Part of a small language model's weights: biases, untied embeddings.
Each number is 50 + 12 x the weight over its row's rms, rounded and kept within 0 to 99. Layers, rows and columns count from 0. The size before them is the row's rms in percent of the matrix's.

# layer 4 attention output (transposed), 512x512, rms 0.152, rows 146-173, columns 384-511
105:29 59 34 34 53 47 47 35 28 76 42 63 48 67 49 45 40 59 65 50 75 59 19 43 57 60 48 40 34 62 43 38 53 41 57 19 68 46 46 58 67 66 62 51 37 53 49 40 70 37 50 51 57 42 45 58 60 60 51 82 58 37 40 32 29 38 52 28 31 68 41 48 50 62 44 48 45 50 38 36 59 49 54 40 56 58 51 28 60 27 31 43 55 48 55 53 51 51 30 54 32 59 64 38 46 56 54 40 34 57 46 67 43 56 60 69 57 64 37 21 33 69 39 58 62 54 36 70
106:39 55 55 50 42 72 45 16 51 65 56 55 32 40 38 67 47 40 53 64 64 57 69 39 41 64 74 31 38 44 40 52 46 37 55 42 57 36 45 58 58 33 33 74 41 61 41 46 66 45 60 38 56 47 56 41 55 50 39 60 48 54 57 41 44 43 52 57 16 26 34 33 45 40 62 34 38 36 45 48 28 39 61 58 54 46 29 56 51 55 26 44 49 57 47 41 40 46 41 44 50 49 59 47 50 44 53 55 58 48 62 68 51 48 46 64 61 50 52 40 53 40 66 55 51 46 49 77
104:43 44 44 52 58 47 51 58 49 45 32 62 39 45 49 59 53 57 64 56 45 59 64 48 37 51 48 42 39 56 55 57 47 48 54 32 43 61 51 72 65 56 75 51 28 41 52 51 55 40 55 38 49 38 48 63 38 37 39 24 32 42 38 40 48 58 73 50 42 63 25 61 56 60 46 62 55 51 64 56 48 36 45 77 24 57 69 73 56 49 46 53 47 52 60 34 77 47 56 65 46 57 34 56 58 38 42 39 59 56 61 31 56 50 51 43 34 44 58 49 30 48 38 50 42 33 37 63
111:57 56 76 56 54 53 54 31 47 59 58 64 56 49 48 62 41 28 58 64 79 58 50 69 42 71 48 38 65 38 46 54 61 65 71 48 57 68 35 47 45 24 46 41 51 55 35 47 60 66 48 46 23 41 54 55 51 53 55 54 58 51 25 41 66 23 36 59 42 40 35 47 30 58 51 46 46 54 52 57 52 59 42 65 56 66 53 49 51 47 51 62 48 35 39 56 45 44 58 47 70 38 38 49 63 42 29 49 45 47 54 57 48 58 41 41 68 47 48 59 52 53 49 50 39 32 62 43
099:52 71 59 63 26 18 57 25 25 58 37 53 68 51 36 32 62 54 63 45 57 47 61 39 52 42 42 75 49 50 60 38 29 47 62 54 60 49 52 41 47 19 38 33 49 51 42 13 47 51 70 47 39 63 52 32 52 59 33 43 48 44 47 42 29 59 31 58 46 39 67 40 62 51 51 66 53 60 63 48 46 48 52 26 49 77 35 56 52 40 68 49 84 44 50 56 32 62 60 58 46 43 32 42 54 61 67 35 40 38 48 45 38 36 63 49 60 48 49 50 77 33 69 83 59 64 53 53
106:56 40 55 63 25 68 44 48 44 46 44 47 43 55 48 51 50 62 71 62 72 44 48 43 48 78 54 48 47 67 53 46 60 50 49 55 58 56 44 55 55 52 43 50 48 28 38 35 67 27 54 52 39 35 52 52 48 39 69 56 53 44 50 40 55 32 47 52 43 71 23 49 63 39 50 63 39 52 62 33 40 51 58 58 57 49 44 58 39 46 64 42 27 52 49 57 60 58 49 29 48 35 63 32 50 51 55 33 57 68 46 36 58 49 69 65 58 39 62 32 51 70 42 47 50 40 75 66
110:63 44 61 53 54 61 52 32 34 48 44 48 43 64 25 23 47 66 37 36 44 58 50 55 65 56 50 47 37 51 61 60 35 52 39 30 33 48 39 39 68 55 45 49 60 62 37 58 36 39 60 46 43 30 55 60 40 48 63 54 34 42 44 50 65 43 39 55 60 65 72 63 44 69 50 58 56 50 47 44 36 35 56 56 64 60 33 70 55 38 64 50 47 31 80 52 58 55 40 45 71 46 56 63 70 57 62 37 56 51 34 67 52 61 27 70 39 43 50 53 44 35 27 33 51 47 63 70
103:43 67 50 53 51 39 53 61 76 56 53 61 61 34 56 46 63 62 28 43 49 40 50 43 49 63 34 45 43 58 53 45 54 59 51 46 65 41 49 57 47 47 54 55 54 35 76 41 23 40 54 52 73 55 30 45 54 24 68 63 18 68 47 66 47 36 47 44 48 39 57 45 42 46 59 70 49 48 50 49 38 35 43 39 36 73 55 61 57 51 54 50 64 57 44 38 46 38 61 54 50 65 50 29 82 48 60 62 33 46 61 36 48 57 41 40 54 46 53 50 63 54 46 30 57 27 65 50
106:62 68 72 46 42 53 60 67 63 47 46 73 42 42 62 90 42 45 62 37 52 47 48 52 46 60 45 36 39 55 30 53 61 60 28 77 55 47 25 66 38 58 54 74 57 57 26 46 52 42 23 30 62 64 55 33 58 48 59 38 45 57 45 42 71 55 36 59 61 38 37 37 42 32 69 47 33 48 62 49 43 56 50 48 63 54 44 44 55 39 40 34 50 64 39 47 60 45 49 44 60 55 37 40 45 37 72 49 46 55 43 18 66 73 53 44 59 33 61 59 40 45 59 70 73 26 59 60
114:42 62 71 62 43 58 47 45 44 60 43 65 67 36 42 53 32 55 39 61 49 56 66 37 37 62 43 45 45 52 55 36 30 48 39 26 47 47 54 56 58 66 40 34 31 42 52 42 28 50 62 50 33 72 36 58 48 41 50 37 43 30 64 63 58 45 48 45 62 59 53 49 35 44 45 74 42 45 58 56 48 50 51 65 38 47 57 24 39 47 43 70 36 60 51 23 55 60 34 48 50 46 54 58 31 37 57 54 43 42 55 42 32 48 63 63 44 33 44 42 49 54 55 39 68 41 64 36
106:55 39 44 49 53 56 56 42 36 63 35 56 50 48 51 57 65 61 61 61 40 56 42 48 48 62 51 31 45 50 45 37 65 61 58 51 48 54 44 50 49 62 54 35 32 62 46 64 25 50 45 46 41 41 48 45 54 48 56 42 51 38 57 35 50 37 43 52 39 46 33 35 67 52 55 30 48 56 42 60 59 42 51 44 49 57 44 46 54 46 48 60 41 71 51 48 39 46 39 60 57 53 44 73 57 35 34 49 65 42 49 47 68 60 65 58 38 47 46 36 57 51 60 68 51 53 62 60
103:47 44 54 53 33 34 34 63 42 41 24 34 50 62 46 53 55 43 41 49 66 63 36 59 64 57 57 50 34 37 46 51 68 34 61 57 46 64 40 53 46 31 44 53 48 49 27 64 53 62 47 52 47 43 63 30 34 60 41 25 27 46 70 57 54 54 55 41 43 57 34 15 38 55 56 50 41 59 56 47 61 53 46 85 62 46 43 52 51 58 51 34 44 42 38 43 43 80 30 32 44 73 52 52 50 31 51 50 39 71 47 62 47 56 49 39 68 56 41 48 53 56 51 60 54 41 41 64
106:47 61 51 56 45 46 44 58 73 46 64 26 52 67 55 51 19 59 56 57 56 50 39 56 47 33 67 63 52 61 56 54 41 51 37 63 54 41 65 40 57 55 25 50 48 29 41 54 28 50 56 40 43 61 56 57 52 65 31 53 56 47 60 50 81 61 51 52 34 53 36 46 38 38 56 57 64 33 67 53 58 52 35 50 45 49 43 44 63 67 45 47 46 53 28 67 48 51 61 40 52 59 42 36 47 31 45 59 41 32 63 52 50 34 45 35 23 48 44 60 39 50 64 72 42 34 65 54
103:51 50 49 40 54 53 52 52 42 41 26 45 54 63 60 37 47 37 38 50 50 59 41 41 55 40 54 63 38 73 59 45 41 62 33 48 54 31 28 37 32 59 48 35 47 38 53 48 35 65 65 72 56 59 72 47 73 58 52 41 45 61 63 51 56 57 52 66 55 42 55 45 58 51 50 77 58 65 57 17 46 38 35 78 47 42 67 41 49 44 48 48 56 48 54 53 54 43 38 55 42 47 56 48 40 55 60 57 25 69 39 45 48 61 50 35 65 34 55 54 54 48 49 48 29 53 53 60
107:17 47 68 52 45 60 46 74 40 41 27 52 31 62 44 30 46 57 44 49 41 43 71 47 30 68 69 56 63 53 40 40 77 61 65 29 48 45 46 47 58 67 49 66 52 52 37 65 58 51 34 46 45 51 32 76 60 53 52 67 49 55 49 52 52 68 75 45 50 47 44 36 74 62 38 65 40 33 64 58 49 43 22 33 46 57 50 51 54 40 25 52 49 21 57 66 37 44 73 53 41 42 73 58 51 44 57 59 57 43 46 39 35 42 48 72 62 45 35 47 73 63 82 51 28 42 20 31
109:50 38 59 61 60 18 45 46 67 57 72 61 42 66 30 49 53 45 63 67 36 55 48 40 51 73 37 37 36 39 61 56 53 72 63 47 67 58 54 40 43 39 61 43 33 69 38 60 55 38 49 63 55 38 69 77 45 51 70 69 59 57 62 69 32 19 38 64 45 46 39 52 46 33 72 34 48 72 38 44 74 45 55 47 49 34 33 53 31 52 57 45 42 64 54 67 56 47 53 57 38 41 54 76 47 50 34 58 40 77 47 49 45 53 42 52 54 48 36 55 54 47 42 42 33 51 54 70
106:76 69 51 57 43 53 45 78 41 49 45 50 33 40 62 65 32 66 46 45 54 66 69 25 54 53 53 45 46 48 52 37 53 61 54 46 41 56 49 51 53 66 65 76 44 79 45 43 55 48 50 29 41 35 47 56 33 59 57 41 54 45 46 50 30 58 57 71 60 47 77 30 40 52 56 31 44 53 68 61 42 57 53 40 31 59 52 44 41 45 31 44 66 69 55 52 60 67 62 63 60 42 62 49 64 50 16 44 30 48 48 60 39 61 44 47 43 46 45 61 54 39 62 55 38 64 39 42
107:42 54 37 46 57 38 46 31 57 60 50 44 49 51 44 44 54 65 49 44 51 54 53 45 37 67 40 61 39 38 33 52 53 33 42 52 45 47 61 60 34 57 50 50 37 68 34 57 35 68 56 54 32 59 52 39 62 46 52 40 42 58 69 52 42 33 62 46 49 48 46 37 61 57 58 41 57 45 55 63 30 44 48 46 62 45 59 75 64 40 65 64 53 50 36 46 57 21 70 45 49 45 57 42 48 17 65 56 68 44 43 41 58 55 52 43 57 72 46 53 45 40 38 55 56 67 62 36
108:65 29 49 47 25 56 74 43 56 34 45 56 13 41 42 39 46 53 35 43 52 71 52 53 53 51 71 43 51 46 41 51 47 47 46 16 56 47 46 48 56 59 60 66 58 51 51 47 52 63 48 42 63 55 40 50 50 62 58 49 27 54 54 49 56 60 47 50 66 63 49 37 43 26 46 40 53 53 49 56 56 60 55 37 42 39 71 50 38 54 48 44 44 61 61 30 18 47 51 45 55 51 55 28 58 50 53 67 58 40 72 42 43 58 50 25 49 54 49 51 65 55 44 24 26 40 65 61
113:55 50 45 47 84 36 37 42 38 39 50 46 56 46 60 31 56 55 67 58 62 52 45 51 39 39 44 53 40 54 42 67 49 39 36 52 41 56 38 54 67 45 62 59 55 38 74 55 47 30 45 42 52 41 64 41 32 44 58 41 70 40 51 60 62 33 58 49 59 57 67 41 52 43 59 44 67 53 32 49 68 28 65 67 47 37 68 54 72 73 47 31 51 50 41 57 38 48 66 43 50 37 57 37 30 53 42 39 58 53 30 59 40 67 54 50 52 36 25 45 49 38 47 73 55 36 59 53
106:48 56 43 50 55 73 41 36 53 49 44 59 54 57 39 44 32 45 54 35 32 36 46 30 56 59 54 54 22 41 39 52 60 53 45 27 36 19 40 49 39 46 58 52 62 60 52 48 37 42 50 50 42 28 56 49 63 57 56 49 53 65 46 26 75 44 42 25 48 49 59 39 65 37 45 47 64 56 58 42 26 66 39 50 52 36 51 58 49 47 35 64 36 68 53 74 30 64 40 65 52 31 55 44 52 66 44 47 71 51 56 58 61 38 87 22 59 37 25 35 55 70 63 45 72 39 47 50
100:45 48 50 49 41 45 42 47 45 34 70 65 65 56 41 61 39 72 44 47 45 51 43 32 37 43 55 59 63 53 43 53 49 58 36 52 57 43 79 43 59 51 59 36 25 44 44 50 46 48 25 56 46 50 45 51 52 46 49 51 39 46 52 54 74 45 39 37 53 67 53 31 41 53 34 46 60 43 36 33 44 39 43 58 74 45 67 40 51 56 60 39 42 53 37 43 60 47 70 49 51 68 57 49 31 69 28 53 47 43 60 56 44 54 47 35 56 33 55 71 24 55 62 38 37 44 27 56
107:55 45 41 49 59 45 65 53 72 67 54 59 45 37 58 36 68 55 67 36 51 41 47 75 48 50 32 69 54 47 59 42 53 61 53 47 44 40 54 43 53 57 57 33 61 54 47 34 47 71 76 67 49 34 50 46 49 39 51 44 47 47 46 62 53 45 45 29 31 36 37 39 72 34 57 61 43 47 58 43 56 75 47 51 27 61 74 53 49 68 55 65 48 54 51 67 43 62 52 42 54 50 34 44 34 34 45 61 55 30 36 48 69 21 58 30 68 52 47 36 50 56 43 36 65 41 47 45
100:68 76 53 49 54 40 59 51 47 45 36 64 36 42 61 48 62 39 60 43 55 61 49 55 38 43 52 50 77 55 60 67 53 45 36 40 43 68 59 32 46 72 62 37 39 48 58 51 60 57 60 49 48 36 63 64 29 58 59 46 58 44 47 51 36 32 43 63 37 32 26 40 34 76 58 30 59 65 34 40 68 63 48 76 35 59 51 53 46 57 31 52 40 50 52 41 44 32 64 34 53 62 49 39 54 37 53 43 43 61 55 38 58 69 58 34 46 58 56 66 62 60 38 59 43 48 54 53
109:51 57 39 36 56 18 74 45 38 46 39 41 48 61 55 57 39 27 46 54 46 40 27 40 35 41 39 53 72 29 45 29 45 32 47 42 57 51 49 67 39 42 41 38 62 44 53 55 59 52 53 47 84 47 34 45 37 27 64 33 43 40 61 58 67 50 51 44 54 55 55 42 44 66 52 28 52 21 57 62 54 52 58 65 62 55 43 32 66 60 54 51 58 56 47 40 47 65 50 34 50 55 56 40 37 52 51 66 55 57 48 44 60 59 46 43 41 49 51 51 62 34 52 59 55 50 46 60
105:60 68 62 50 48 49 55 67 42 58 40 44 66 57 52 48 55 46 69 41 32 67 64 54 51 51 56 58 55 37 51 41 31 72 36 42 32 59 44 34 35 50 46 43 42 40 52 48 29 35 58 55 65 34 60 59 45 41 35 48 56 64 42 59 56 30 47 45 35 47 56 45 43 43 51 32 48 46 50 56 62 43 31 44 41 48 39 41 67 37 67 54 36 51 61 64 56 64 23 45 73 46 33 62 41 40 64 62 55 66 57 52 36 64 36 36 29 57 37 66 68 46 47 57 60 78 40 49
107:50 43 38 65 38 56 49 52 67 51 44 57 33 45 43 49 72 68 60 40 49 84 54 50 56 49 55 44 43 48 40 16 55 48 55 55 43 57 61 48 41 68 40 46 68 66 69 31 54 53 60 49 68 42 62 55 53 73 34 43 50 51 54 70 51 60 42 51 51 49 42 33 66 53 51 53 46 43 34 38 52 50 53 52 47 59 29 52 47 52 35 44 58 58 19 67 39 42 33 33 38 38 30 48 44 48 45 41 67 52 53 40 75 63 25 57 42 63 37 63 51 46 43 57 27 52 59 62
113:66 62 49 51 51 52 54 53 67 49 22 50 50 44 58 58 38 53 42 63 37 52 49 42 58 40 64 28 54 47 28 24 64 32 70 45 51 51 50 51 57 49 49 36 41 62 50 47 62 60 55 64 55 51 59 43 57 34 32 42 31 49 58 58 56 48 55 48 33 56 70 23 45 59 38 40 58 40 45 48 42 63 52 34 28 62 28 13 61 31 45 50 56 46 35 59 28 49 32 53 58 67 37 47 58 51 41 54 41 31 46 74 53 58 24 71 48 69 49 46 41 48 56 36 50 68 35 31
# layer 4 attention value, 512x512, rms 0.0301, rows 147-173, columns 384-511
111:76 36 27 53 53 36 50 39 60 45 55 31 41 57 45 15 37 55 59 25 59 52 38 56 67 36 63 58 50 47 49 77 42 50 41 49 30 45 64 42 47 59 57 66 40 47 41 39 27 41 57 45 54 35 54 37 61 55 56 43 52 36 72 54 41 90 44 39 38 48 52 32 55 39 48 73 61 56 58 58 51 63 44 54 47 65 79 51 48 50 52 59 58 45 33 37 40 40 57 49 19 57 41 65 39 66 52 55 43 50 32 41 26 36 50 38 56 34 33 40 43 56 23 49 37 58 38 21
110:69 21 42 51 39 55 62 66 39 53 59 31 27 37 58 59 49 56 41 62 66 55 48 66 35 56 49 36 72 18 44 43 52 52 64 36 74 69 63 55 30 54 59 61 73 33 53 36 50 64 47 53 38 57 66 37 45 47 37 55 81 58 58 50 36 32 49 38 64 31 56 77 53 51 52 55 30 48 39 64 58 38 73 48 65 48 54 32 58 56 65 52 46 61 48 68 45 55 51 72 32 61 68 39 50 67 44 69 65 26 52 68 61 54 41 69 53 50 49 42 51 56 64 42 56 37 52 42
115:36 31 49 43 57 49 65 46 53 47 34 60 50 46 63 52 41 75 46 45 54 69 48 42 56 51 46 34 45 52 55 45 56 21 47 29 43 42 45 35 37 68 43 63 47 30 40 64 60 55 47 53 79 48 34 61 43 42 60 57 49 50 53 60 47 49 48 47 67 47 58 35 65 49 61 50 50 45 61 55 55 66 44 47 18 51 47 43 32 33 41 38 42 41 53 54 48 50 55 49 46 50 52 70 69 60 75 55 48 36 61 41 40 27 94 47 59 32 79 41 40 57 45 59 79 80 65 54
102:47 74 67 35 58 70 54 45 38 42 53 16 37 42 57 45 44 51 54 43 70 52 35 55 29 43 51 58 31 58 48 66 62 49 53 74 43 56 73 63 52 44 62 45 34 26 54 35 55 51 46 37 58 59 76 51 49 36 40 65 42 47 49 60 50 39 65 43 56 52 56 75 59 53 62 51 33 69 47 57 65 38 38 50 57 32 46 66 44 38 47 71 50 35 52 47 59 52 48 43 56 51 68 62 14 57 43 80 42 48 58 52 59 46 32 51 43 52 78 57 53 73 38 36 38 59 48 48
110:48 72 61 35 31 35 41 51 35 43 56 50 52 60 68 57 51 45 53 53 56 43 46 38 58 40 55 51 48 27 34 47 56 56 51 68 51 61 40 60 58 46 51 62 32 45 70 42 37 70 47 66 32 50 26 69 42 29 63 43 52 57 60 54 62 55 43 46 58 34 50 53 46 52 62 58 43 52 57 42 62 28 48 33 66 45 53 68 30 62 39 61 37 65 34 42 52 40 52 37 54 48 51 44 49 61 55 54 71 27 50 64 54 33 35 48 65 30 50 62 52 66 41 44 45 47 52 67
116:61 62 35 52 54 65 44 60 58 33 51 47 61 33 70 59 40 58 72 54 53 56 53 46 50 61 25 51 84 47 42 42 59 51 32 45 77 71 62 56 41 52 36 50 54 58 51 41 57 63 44 65 49 65 31 64 59 54 68 49 60 35 54 68 52 51 61 41 46 34 63 50 61 37 44 49 66 44 60 56 49 66 50 43 63 49 62 41 53 46 42 35 19 39 13 66 43 46 52 40 48 38 47 44 47 51 67 26 68 62 55 58 53 47 57 36 41 39 66 55 57 48 62 53 46 60 54 42
109:26 40 53 51 50 50 65 64 54 46 45 45 65 32 39 40 37 43 65 61 52 53 57 65 44 33 66 48 51 53 43 55 44 46 45 28 48 51 61 19 42 51 62 48 68 59 45 58 59 63 57 44 68 39 41 39 33 56 62 56 43 48 46 57 70 36 54 42 61 70 55 70 69 44 14 42 51 51 31 36 45 54 49 55 61 41 28 50 57 33 30 29 51 47 45 49 29 40 36 47 60 57 46 47 32 42 49 56 79 45 55 61 40 52 42 54 62 69 28 32 41 77 48 59 43 50 52 32
110:54 35 58 21 41 49 60 63 48 53 45 52 34 76 58 59 62 55 44 55 45 48 36 47 51 50 50 55 66 19 70 32 44 59 51 40 43 40 49 29 45 40 54 36 56 58 73 54 32 50 39 55 53 49 56 64 63 49 57 53 41 44 63 96 49 52 53 32 31 54 61 49 72 62 03 49 34 34 46 58 62 46 54 57 53 46 40 67 51 34 55 62 37 56 40 43 35 29 44 84 31 49 25 51 71 40 28 61 45 46 62 36 51 51 61 35 65 63 50 54 64 32 52 47 48 59 43 70
119:78 64 44 47 38 53 53 62 41 63 53 52 61 56 60 39 39 35 41 52 57 41 62 68 52 43 45 55 45 55 40 30 60 66 84 39 57 51 48 45 42 48 74 51 49 41 46 28 57 43 45 28 59 44 50 32 61 60 38 62 52 31 49 41 67 58 51 33 54 59 49 56 40 64 47 63 45 39 39 47 34 53 52 48 49 51 32 71 64 55 54 15 51 46 56 84 60 50 53 28 43 53 33 36 57 47 54 41 46 59 46 64 57 53 49 53 64 37 47 45 45 54 41 70 24 61 27 42
110:34 45 59 49 42 36 52 52 60 50 64 52 64 36 52 45 73 71 31 52 59 51 50 51 68 52 42 61 35 63 47 62 28 57 50 59 45 67 34 35 73 61 43 45 62 70 50 31 62 36 35 43 60 39 57 55 30 44 67 56 42 45 59 43 41 47 65 66 48 74 53 54 64 32 55 44 24 49 62 41 54 49 50 48 42 49 49 48 59 62 54 62 53 62 62 40 54 54 54 51 60 45 45 74 58 55 49 75 42 45 42 38 61 44 61 34 51 78 64 54 43 38 64 46 54 41 44 54
109:69 47 51 54 57 40 49 58 38 46 31 70 44 47 51 41 58 37 41 35 43 54 65 26 47 35 44 58 52 56 53 56 44 26 40 41 43 47 53 45 30 46 60 36 52 53 44 70 50 36 62 41 60 77 69 37 58 52 61 53 55 41 62 50 31 58 40 47 44 70 47 46 58 67 54 54 58 48 42 60 48 48 49 33 52 46 53 45 22 47 67 77 53 42 34 42 60 41 58 69 23 40 65 56 49 58 46 84 51 49 37 67 61 30 53 40 36 36 64 66 46 35 29 45 41 74 40 51
111:59 66 44 33 55 41 39 55 54 63 21 54 17 77 46 63 43 53 47 61 49 45 48 51 57 32 51 53 43 75 56 47 53 27 55 53 62 48 33 60 51 47 65 24 37 61 43 59 17 53 50 53 34 72 73 25 45 48 42 30 31 45 54 49 36 69 31 43 38 63 60 39 53 51 48 35 54 42 60 48 55 62 62 41 51 53 65 53 53 51 46 50 78 42 53 74 43 29 53 37 61 51 46 36 44 45 57 61 65 60 33 72 62 60 44 51 54 51 49 43 59 52 70 17 52 50 58 52
106:30 37 62 64 33 66 40 59 45 62 42 42 37 38 27 59 52 46 33 49 61 54 40 21 26 54 50 30 53 67 44 25 63 18 57 27 55 45 56 62 32 54 65 48 47 71 37 50 67 47 50 53 41 63 17 31 36 44 55 58 59 69 32 54 56 58 54 27 69 53 28 38 29 35 48 57 51 30 51 41 60 64 40 39 63 39 32 58 60 66 45 46 37 33 39 48 43 44 49 62 44 47 50 52 66 58 38 46 45 42 57 36 48 50 46 61 39 52 56 26 49 44 64 42 24 63 50 51
111:54 57 31 67 37 49 68 47 67 47 54 53 69 53 48 39 52 45 72 57 56 47 21 59 28 30 29 49 44 47 45 57 36 71 46 60 55 52 55 54 50 33 48 47 69 44 68 52 50 60 63 63 57 37 59 43 35 28 66 58 73 67 55 53 82 43 30 56 54 43 43 70 35 59 52 53 29 57 45 48 33 64 46 69 62 59 70 35 57 34 44 39 31 64 70 38 76 38 57 38 51 52 57 57 54 43 41 54 38 65 36 27 61 36 43 34 51 45 54 66 77 51 31 40 65 34 57 56
113:47 57 57 54 39 54 57 48 41 53 50 37 52 15 54 40 61 78 40 38 64 27 63 61 52 48 59 57 62 44 45 65 30 39 42 53 56 56 79 31 50 44 37 44 51 28 74 55 45 54 39 42 47 53 45 59 50 47 21 32 56 46 49 52 59 59 49 47 48 42 51 55 63 50 38 29 55 37 83 53 49 34 35 55 50 69 82 51 58 38 56 49 34 62 55 44 56 86 48 50 54 50 50 44 55 57 64 49 71 50 42 30 38 56 45 43 21 60 59 41 43 41 36 55 47 40 68 59
108:59 53 62 43 42 31 63 45 44 52 75 56 55 41 46 48 65 55 33 47 49 55 25 38 63 60 50 55 43 50 59 63 45 52 49 35 53 42 35 50 47 56 39 69 60 35 46 28 49 23 38 75 54 62 52 41 51 44 50 22 49 51 52 58 64 38 27 46 52 43 42 20 40 34 35 57 70 66 32 49 28 53 51 42 71 49 66 48 54 51 55 55 34 41 56 37 44 35 39 67 55 66 55 54 49 60 75 48 44 72 61 51 47 33 57 42 52 40 61 62 35 37 59 66 56 47 43 47
111:43 73 34 45 48 47 56 49 52 58 54 47 39 52 45 61 76 50 42 38 35 61 39 67 31 43 37 48 58 58 61 59 42 63 50 45 56 66 46 63 78 29 43 63 71 45 81 49 58 44 44 25 47 52 59 46 41 48 56 55 62 10 51 61 41 60 59 44 43 39 27 54 48 50 41 73 50 36 26 45 80 49 71 60 50 48 53 16 45 49 72 63 50 59 46 72 55 55 47 56 45 65 54 36 35 55 36 33 48 44 66 41 52 70 48 49 32 14 43 53 55 28 48 67 56 73 53 35
110:40 56 38 49 57 80 24 69 55 43 54 48 61 50 46 38 43 57 71 53 34 39 55 37 33 43 29 35 43 56 53 75 60 35 65 46 37 53 41 50 48 26 35 45 56 62 57 43 42 36 57 57 55 36 46 54 40 58 67 36 55 62 50 47 33 61 48 28 49 64 28 61 26 53 33 61 46 48 61 51 56 61 26 65 51 73 59 39 39 53 37 63 77 52 47 63 51 43 45 80 59 41 42 32 52 75 65 34 52 56 56 41 37 45 55 68 71 34 16 49 58 30 35 34 38 36 63 35
114:61 54 42 57 40 62 46 44 66 63 40 45 27 50 54 65 47 45 33 56 23 49 67 49 48 48 61 62 52 78 72 43 60 43 65 66 44 52 47 29 42 51 67 30 57 59 47 64 34 66 35 66 65 70 72 45 58 50 40 49 43 43 78 55 58 48 41 72 46 52 48 50 39 67 63 50 52 33 32 46 36 56 38 37 34 49 48 58 41 37 56 57 51 51 60 50 42 50 57 51 53 76 58 68 24 47 67 52 40 38 48 50 47 40 49 48 49 39 39 54 41 66 60 39 66 36 57 69
113:57 44 64 52 44 42 50 47 42 52 60 72 47 58 52 59 41 40 54 60 66 31 33 54 51 50 61 46 67 64 41 50 48 38 52 46 73 40 55 74 37 32 52 21 59 49 33 45 47 62 46 50 69 57 44 47 50 40 48 55 35 74 56 40 55 45 55 44 49 61 31 51 34 35 27 69 54 39 47 41 48 50 52 55 32 52 47 28 58 61 64 76 36 55 43 41 44 23 46 41 59 59 68 70 46 47 48 51 42 55 42 64 57 45 36 71 58 53 47 47 33 50 55 45 33 70 62 56
104:56 48 48 57 52 47 41 29 21 50 52 56 37 65 44 37 45 47 42 68 48 28 63 59 57 60 48 59 61 47 49 48 46 48 74 43 46 73 51 39 34 35 45 44 48 49 50 61 58 55 46 74 53 38 56 55 46 66 32 69 44 63 41 56 57 47 53 52 44 52 51 56 45 23 46 57 70 65 53 38 63 52 71 46 61 49 39 52 42 53 47 61 73 42 67 49 36 40 32 24 40 43 57 40 42 38 60 30 57 50 37 48 38 38 69 59 53 38 57 41 37 42 51 42 37 46 47 34
113:35 73 53 35 60 28 17 37 48 45 42 40 46 47 54 55 46 41 42 53 59 46 53 47 53 59 52 48 57 54 49 55 59 50 58 20 53 55 51 41 68 40 70 32 52 54 58 53 59 49 51 55 58 67 54 37 31 33 16 57 51 61 43 50 52 57 63 47 40 30 53 48 49 52 32 56 52 37 49 43 34 55 48 32 67 51 33 62 37 45 68 38 61 58 61 61 40 42 55 67 72 28 61 41 53 46 41 62 50 48 37 54 26 72 55 66 36 48 43 59 39 47 41 66 43 46 40 76
105:49 37 41 42 61 34 52 42 50 55 47 54 31 49 39 79 33 69 58 19 63 54 57 62 60 66 46 27 41 52 39 58 41 30 73 38 41 47 47 31 67 63 40 54 44 53 58 39 16 62 50 34 34 56 61 56 59 41 42 62 49 58 57 64 38 49 53 31 39 74 43 53 49 51 49 40 25 45 61 64 73 57 36 48 64 64 63 47 58 36 44 50 52 50 52 77 57 66 45 50 29 54 54 44 63 43 53 42 68 38 43 53 36 34 56 46 59 86 51 20 61 34 57 39 51 34 61 61
112:71 58 45 56 67 50 32 58 46 56 54 57 39 57 50 69 64 32 63 52 38 71 81 54 59 25 72 41 22 56 55 47 50 43 60 58 39 50 64 57 51 63 56 54 40 71 54 52 51 46 29 41 45 42 39 38 50 53 52 57 57 45 54 30 47 53 37 33 35 62 60 56 42 35 34 62 42 55 51 47 61 28 33 55 72 38 59 53 42 37 41 65 33 33 39 31 58 40 50 46 40 54 39 61 56 34 44 67 46 54 58 43 70 57 45 53 49 50 63 40 32 59 75 34 64 49 47 36
108:60 41 31 38 52 51 28 43 44 51 82 66 44 58 55 60 42 59 39 61 28 48 45 50 55 39 31 73 69 52 48 47 47 53 52 54 53 44 39 73 36 41 49 35 32 48 56 41 51 67 52 43 52 44 39 57 23 37 40 51 38 44 43 50 49 60 39 48 49 68 44 46 46 46 44 54 33 56 37 32 49 45 54 57 44 47 75 75 39 24 39 57 42 42 40 48 36 56 58 60 45 67 60 65 47 59 65 59 26 51 49 47 47 64 54 68 33 36 53 37 55 14 57 43 72 26 41 52
110:63 33 51 38 64 34 70 55 48 59 45 45 60 47 56 63 46 53 54 44 40 37 26 48 36 58 43 40 60 80 36 51 52 31 27 46 27 37 49 30 58 43 61 68 44 61 42 56 41 25 59 43 50 63 54 43 44 51 62 57 26 63 35 41 62 44 54 54 66 28 35 63 57 61 40 51 69 36 59 53 73 69 38 36 59 50 73 62 46 49 50 41 41 39 50 42 46 67 43 64 50 61 39 55 69 50 36 54 32 64 38 47 47 60 32 26 49 43 45 43 64 49 35 57 43 44 48 64
118:62 50 39 40 59 28 44 56 49 52 69 39 46 70 51 47 43 41 69 56 45 47 45 41 61 57 16 50 46 60 67 53 64 64 62 36 32 65 59 63 51 62 46 54 51 51 18 68 77 33 51 45 42 47 44 30 51 44 82 43 52 32 60 49 60 55 46 58 52 65 42 67 54 40 33 50 61 65 51 67 62 76 29 37 67 46 61 50 62 49 49 48 78 73 59 40 69 49 57 53 48 60 60 58 49 50 28 38 54 63 47 51 51 41 67 22 84 29 50 47 44 55 38 51 72 28 62 48